From a checkpoint of a small transformer trained on Wikipedia: width 256.
Each number is 200 + 40 x the weight over its row's rms, rounded and kept within 0 to 999. Layers, rows and columns count from 0. The size before them is the row's rms in percent of the matrix's.

# layer 9 attention query, 384x256, rms 0.0332, rows 2-5,66-69,130-132,194-196,257-260,321-324, columns 0-127
123,132,101,278,251,219,196,206,190,184,242,118,164,230,171,240,173,208,160,200,246,107,144,161,215,188,185,173,176,154,229,228,240,163,171,207,241,155,207,251,219,207,112,132,146,235,133,201,154,172,155,187,166,221,197,250,142,144,173,223,164,149,160,248,183,230,265,253,210,197,220,264,161,125,213,211,179,206,220,207,176,175,239,209,170,174,195,165,249,185,181,201,169,186,227,252,182,204,249,179,232,202,213,184,232,229,211,148,216,151,212,265,126,179,177,248,171,238,191,280,229,175,172,182,218,186,155,231,232
103,233,185,166,173,130,224,197,210,104,243,256,238,114,189,94,230,158,194,237,173,111,197,247,243,170,158,202,174,200,192,185,206,266,228,262,156,216,211,222,188,145,210,235,73,181,194,159,187,229,203,197,268,241,225,190,155,150,159,202,217,183,142,257,175,136,174,184,199,229,184,165,205,242,214,192,189,170,208,137,135,145,159,255,276,181,261,205,224,183,139,228,158,231,174,242,166,202,305,185,214,186,165,226,155,179,244,260,223,159,211,197,257,233,148,237,216,219,214,198,293,176,236,195,227,178,215,256,113
116,189,130,230,135,177,252,232,182,254,242,226,192,157,169,149,201,188,200,159,174,96,201,227,231,188,178,160,220,254,222,142,209,199,252,214,220,199,219,174,187,172,208,220,183,152,204,216,220,132,154,137,205,204,132,152,194,286,187,185,198,181,141,164,179,205,213,149,202,219,183,227,215,197,191,246,213,205,228,217,256,199,166,135,300,237,294,209,105,221,138,248,93,193,265,273,212,209,235,224,123,215,177,227,196,187,173,111,205,211,200,226,242,196,103,220,174,260,231,193,226,182,147,127,187,211,146,184,247
110,177,179,154,197,165,251,146,169,149,242,173,182,156,255,174,227,188,111,333,207,171,250,250,209,149,167,211,125,177,194,225,201,215,263,279,276,239,149,139,195,227,250,227,157,240,242,175,178,201,215,218,191,230,218,186,152,141,292,240,154,121,243,211,243,134,231,223,239,168,139,192,240,241,226,178,200,194,272,170,176,187,184,193,178,202,220,194,179,246,159,243,260,239,236,226,211,262,220,205,185,167,114,269,199,141,222,226,215,221,249,192,224,187,228,179,156,196,192,184,173,174,186,218,214,187,255,210,133
092,190,150,206,238,156,202,207,166,184,173,281,85,178,195,191,247,242,190,288,180,192,191,279,182,181,246,153,227,154,272,211,160,221,226,103,182,223,223,202,243,120,230,171,202,128,191,223,179,215,133,233,219,235,163,247,178,157,240,179,258,250,141,212,214,187,179,251,150,195,205,197,212,176,213,132,246,197,265,203,223,194,140,197,227,252,162,156,174,168,184,153,126,251,157,155,211,157,198,166,209,185,226,181,223,113,233,178,177,162,163,216,255,210,179,271,153,158,234,209,197,157,221,256,196,215,236,285,157
081,131,251,215,153,179,200,263,166,169,188,224,183,193,188,216,96,168,191,197,167,205,181,255,201,152,167,249,161,198,149,251,206,306,262,193,182,213,203,239,347,232,303,208,223,168,243,151,238,197,163,213,216,210,173,238,156,229,217,153,194,237,187,194,200,190,221,195,182,213,216,200,231,216,245,271,228,167,197,240,193,224,136,200,264,210,135,241,126,239,256,168,194,258,246,218,193,211,239,159,248,214,207,174,212,107,158,159,211,298,204,203,254,139,227,206,174,249,231,139,180,201,153,264,257,228,191,209,200
076,187,226,264,186,277,268,192,178,158,195,217,213,215,222,227,211,255,234,151,188,260,132,253,147,256,128,209,154,237,214,246,228,204,246,251,160,197,226,261,300,179,226,104,198,140,206,166,271,209,117,230,149,254,219,179,172,318,179,204,193,247,173,190,191,196,179,255,144,176,278,177,209,201,234,140,186,212,204,207,282,132,97,194,246,267,197,188,205,261,273,212,197,293,186,171,247,218,181,211,145,136,245,169,188,212,197,112,188,239,181,149,235,201,193,217,179,198,216,191,195,195,195,205,175,232,157,175,167
087,176,218,186,215,141,156,219,221,212,164,161,249,239,221,141,200,236,152,196,170,193,156,142,250,135,180,230,230,221,179,201,160,151,153,184,237,198,201,231,166,164,119,208,171,244,246,288,210,305,180,183,182,224,207,209,185,302,260,252,220,271,228,216,167,222,193,149,231,171,280,220,151,180,161,187,238,190,215,199,137,221,173,141,197,238,159,218,191,179,175,192,209,230,218,113,188,225,146,253,241,234,186,208,185,228,172,201,160,205,314,191,191,127,179,180,131,138,208,193,206,158,239,225,229,224,206,171,254
099,155,200,287,196,214,254,227,260,182,199,206,198,186,192,222,258,243,196,208,187,219,219,167,247,135,257,159,192,192,237,215,173,242,244,208,200,163,217,231,217,124,255,214,154,244,179,189,224,223,141,199,150,195,255,216,225,195,266,250,210,192,161,230,215,167,225,180,227,217,107,206,204,213,193,171,174,231,167,182,182,245,211,211,179,243,237,123,238,166,152,253,203,253,192,179,257,140,229,151,235,172,157,190,149,236,220,177,175,210,197,264,198,204,216,183,127,192,171,176,166,230,165,179,233,215,189,167,231
081,132,226,217,116,246,218,170,207,214,256,219,260,261,205,177,218,284,241,228,180,190,263,168,213,195,145,242,180,241,146,212,289,170,293,274,178,151,258,198,244,185,220,177,224,195,137,218,241,201,193,151,134,244,192,282,208,252,220,236,216,171,201,254,169,222,224,183,201,197,210,201,203,174,194,196,184,199,164,164,155,196,183,221,174,154,203,277,186,174,136,235,150,326,213,163,204,239,150,210,131,153,225,234,267,192,187,205,224,186,211,166,204,204,202,241,184,147,188,205,210,204,186,179,241,177,191,262,248
091,156,201,160,214,186,239,200,126,204,227,253,252,204,193,202,213,226,232,235,211,186,170,282,225,196,212,151,222,232,204,154,303,158,177,235,218,193,262,165,203,160,190,196,279,112,107,141,287,140,150,197,204,158,137,210,216,213,208,302,190,212,176,216,105,227,201,189,230,223,168,212,246,239,205,282,167,163,222,148,246,270,228,146,214,151,246,223,226,184,200,174,103,277,212,221,251,217,209,141,153,120,199,186,262,177,220,153,176,200,159,122,181,228,146,204,189,294,174,155,225,219,233,252,215,183,245,238,182
077,177,153,162,197,224,266,204,207,257,292,237,233,224,212,182,217,154,130,210,343,216,221,158,249,216,161,186,254,267,191,195,212,212,201,255,224,263,194,238,247,143,254,160,126,226,171,172,148,183,223,192,189,185,120,168,215,209,214,206,215,158,209,171,181,237,205,177,245,181,201,254,183,209,257,252,209,177,211,204,191,193,199,185,243,271,235,178,133,170,158,237,194,203,283,205,181,139,181,191,148,183,190,209,101,161,216,193,254,176,141,234,179,186,148,254,202,142,218,191,209,271,218,225,153,206,222,208,165
066,192,146,202,197,184,225,164,134,159,201,308,204,129,265,176,244,187,225,183,136,204,164,194,227,221,223,170,249,283,226,179,162,232,159,280,184,147,230,177,172,158,199,262,181,211,227,157,224,274,235,185,146,120,225,303,236,202,199,274,158,267,170,244,218,223,174,179,247,162,204,136,194,300,142,203,196,179,197,250,242,211,174,205,220,153,257,226,228,125,207,268,142,210,186,187,229,159,137,181,199,136,215,138,198,203,261,164,233,194,232,150,228,213,169,172,180,247,173,196,199,161,234,174,261,224,239,215,197
066,127,161,190,186,235,202,190,194,217,245,304,220,185,160,180,226,208,215,134,198,211,200,235,189,163,162,140,226,227,255,227,197,198,198,278,194,187,191,207,162,190,240,254,101,246,152,124,221,191,206,210,167,167,124,257,208,206,210,323,196,203,190,208,219,216,210,180,179,192,156,230,209,295,201,195,239,168,252,185,213,208,174,191,224,224,200,196,214,149,220,158,98,184,275,260,211,219,202,186,177,108,243,171,227,193,194,163,202,215,133,130,232,263,150,278,194,229,148,156,208,191,247,182,184,196,191,242,105
073,221,185,218,202,116,255,228,149,201,192,298,195,179,176,202,194,252,182,154,194,158,250,203,227,176,208,174,201,228,156,179,193,188,165,244,147,246,194,255,235,193,242,303,280,212,144,186,197,186,235,134,202,328,208,223,189,229,198,205,224,210,179,253,190,162,124,267,167,216,197,186,237,213,178,131,299,194,197,207,188,197,170,183,180,206,172,183,155,216,187,147,221,301,207,171,194,210,142,261,167,175,160,180,238,154,196,202,74,186,138,243,206,226,148,159,185,172,156,181,172,214,183,230,190,219,207,217,287
080,272,248,204,134,213,200,213,168,233,183,174,191,169,167,235,250,212,214,179,190,202,261,127,184,156,198,257,209,169,236,205,240,235,191,239,222,178,270,127,225,188,184,235,246,176,161,166,172,209,191,181,157,168,287,274,164,191,171,221,163,295,205,176,181,196,228,231,209,220,138,223,221,296,160,248,182,166,178,147,170,187,194,181,186,199,200,125,134,188,290,138,220,192,216,210,208,249,210,208,230,177,150,233,140,170,210,221,200,172,181,204,216,174,186,201,152,144,200,234,174,187,135,220,230,213,161,254,185
077,262,219,225,249,187,208,208,205,184,176,164,215,211,182,178,171,190,175,174,241,182,162,249,275,203,149,143,194,195,152,219,286,203,180,262,202,227,221,205,257,199,198,243,213,201,131,149,168,185,117,168,179,262,151,190,111,259,191,206,198,215,132,231,187,167,272,208,204,223,189,176,192,203,159,189,252,230,163,207,132,192,191,198,229,222,178,174,158,197,173,199,169,310,163,69,188,193,180,248,235,102,208,218,152,175,185,115,229,253,147,186,158,146,210,160,185,242,207,174,162,268,224,188,261,200,269,222,212
079,156,279,234,171,146,222,158,255,187,211,273,274,181,178,229,142,154,257,138,253,107,273,197,188,236,161,139,266,168,204,193,203,194,254,252,208,264,255,292,147,105,117,231,216,79,196,153,167,228,216,179,184,204,179,175,230,188,167,180,221,224,219,213,166,172,198,247,211,195,200,241,248,197,149,206,195,158,178,216,191,234,211,154,252,183,178,228,296,180,206,151,158,209,264,209,205,175,199,204,218,193,246,188,227,148,200,155,182,269,159,208,201,208,162,197,165,179,230,269,163,213,217,260,176,208,204,133,167
074,188,213,212,247,294,210,241,166,215,267,112,244,213,173,201,204,170,247,168,166,234,225,236,195,214,186,179,250,201,209,159,283,172,222,211,166,201,248,254,140,192,121,286,219,215,237,222,242,230,163,175,148,174,243,190,201,235,130,262,155,216,199,244,187,137,280,139,179,242,259,181,157,200,179,208,161,241,302,171,149,211,219,187,197,143,238,180,226,156,96,168,199,234,221,234,234,199,263,224,156,179,288,181,153,209,179,100,166,196,198,273,236,145,197,237,142,152,170,164,249,196,225,189,232,233,231,191,247
083,155,258,223,187,114,148,272,181,254,220,197,159,123,299,166,198,216,236,139,173,195,173,207,188,220,197,197,183,155,253,186,177,248,201,177,223,203,179,226,250,168,226,195,126,202,241,210,208,200,201,145,164,218,241,236,172,240,161,219,266,133,131,203,174,223,207,197,200,207,245,163,145,271,145,176,141,247,232,210,213,203,156,248,134,129,182,204,173,231,151,211,140,177,205,200,259,218,198,142,150,171,185,198,226,171,173,140,233,177,230,211,274,210,212,206,243,184,223,196,173,190,105,286,243,174,213,225,214
068,203,201,234,218,169,156,184,178,275,224,207,231,152,199,129,175,156,170,173,252,216,162,227,246,187,217,210,233,254,308,179,196,234,234,249,238,157,213,205,191,160,243,242,169,144,200,214,236,302,196,193,193,217,279,249,174,229,207,144,224,217,211,182,233,141,335,191,191,154,145,247,138,174,164,249,193,95,211,206,212,236,196,184,199,192,186,206,226,214,202,186,143,222,240,263,243,231,176,156,246,151,200,170,240,188,107,127,162,199,155,231,245,160,240,158,162,188,208,231,204,196,198,181,173,159,276,183,198
074,224,145,202,191,166,243,170,143,192,257,186,182,222,166,114,222,257,183,130,181,215,249,202,224,276,229,223,257,237,241,248,195,173,187,225,193,180,188,221,186,269,175,208,227,242,235,193,196,216,181,174,184,163,174,272,263,258,197,183,161,181,213,252,218,178,229,226,223,218,173,143,217,139,168,217,55,235,167,157,198,158,212,248,223,174,207,219,239,163,180,186,146,190,217,229,257,257,249,218,191,125,254,182,232,176,189,154,170,269,149,150,212,118,175,207,136,229,188,176,204,197,135,249,208,135,223,248,137
# layer 9 attention key, 64x256, rms 0.0333, rows 1-4, columns 0-127
053,155,217,204,233,260,168,142,233,183,170,205,84,177,227,215,127,210,135,235,204,174,145,187,131,177,242,153,207,197,155,266,201,209,195,244,133,228,162,222,243,204,168,162,214,230,151,172,209,203,232,151,160,198,188,150,98,163,140,149,223,250,255,262,204,238,202,168,200,173,164,210,202,157,182,192,238,210,238,188,233,203,198,255,188,195,154,205,261,186,202,142,177,235,233,156,201,216,217,224,154,181,223,188,208,230,145,172,176,176,234,156,185,160,165,222,178,219,168,204,102,203,210,195,150,248,288,193,208
064,227,175,210,236,180,239,122,175,242,223,201,200,241,229,179,177,189,260,151,217,158,144,173,183,168,158,197,222,185,176,139,208,231,159,210,183,173,199,179,194,217,172,232,249,195,229,145,249,220,210,236,204,240,174,185,266,224,176,231,213,244,224,210,213,239,193,212,204,238,182,289,205,175,178,190,249,235,222,184,218,198,114,196,191,184,161,325,186,148,142,200,221,208,243,109,196,173,151,267,188,253,178,155,198,197,242,177,126,200,140,226,198,215,238,130,254,240,147,279,191,172,294,214,187,195,153,253,229
065,211,237,243,225,129,282,141,215,170,208,175,262,247,203,269,197,123,187,148,186,178,135,227,177,206,202,181,193,170,155,204,266,178,179,205,171,229,177,230,222,235,147,205,185,233,218,151,177,136,279,229,178,164,260,143,145,197,193,204,141,167,205,234,160,254,233,154,147,223,153,204,186,160,164,210,254,224,208,191,179,203,142,171,241,197,130,189,258,213,139,137,172,183,202,161,186,247,178,159,172,236,160,238,238,226,199,169,218,241,224,225,176,177,155,156,186,257,179,270,185,211,148,201,158,186,160,191,256
075,82,148,222,255,276,171,251,213,184,192,225,189,144,202,233,124,204,223,235,194,231,204,136,186,141,224,128,240,179,130,211,222,175,193,287,258,212,275,173,206,162,174,174,267,302,154,124,175,205,170,183,160,269,179,227,103,249,213,227,260,244,178,231,188,251,183,214,184,188,221,207,189,171,224,158,272,162,255,244,232,188,164,198,226,212,199,168,253,201,150,245,188,277,185,200,213,210,213,172,249,167,212,165,200,215,175,216,175,154,182,250,177,218,218,178,282,104,217,261,226,176,203,193,161,165,254,196,242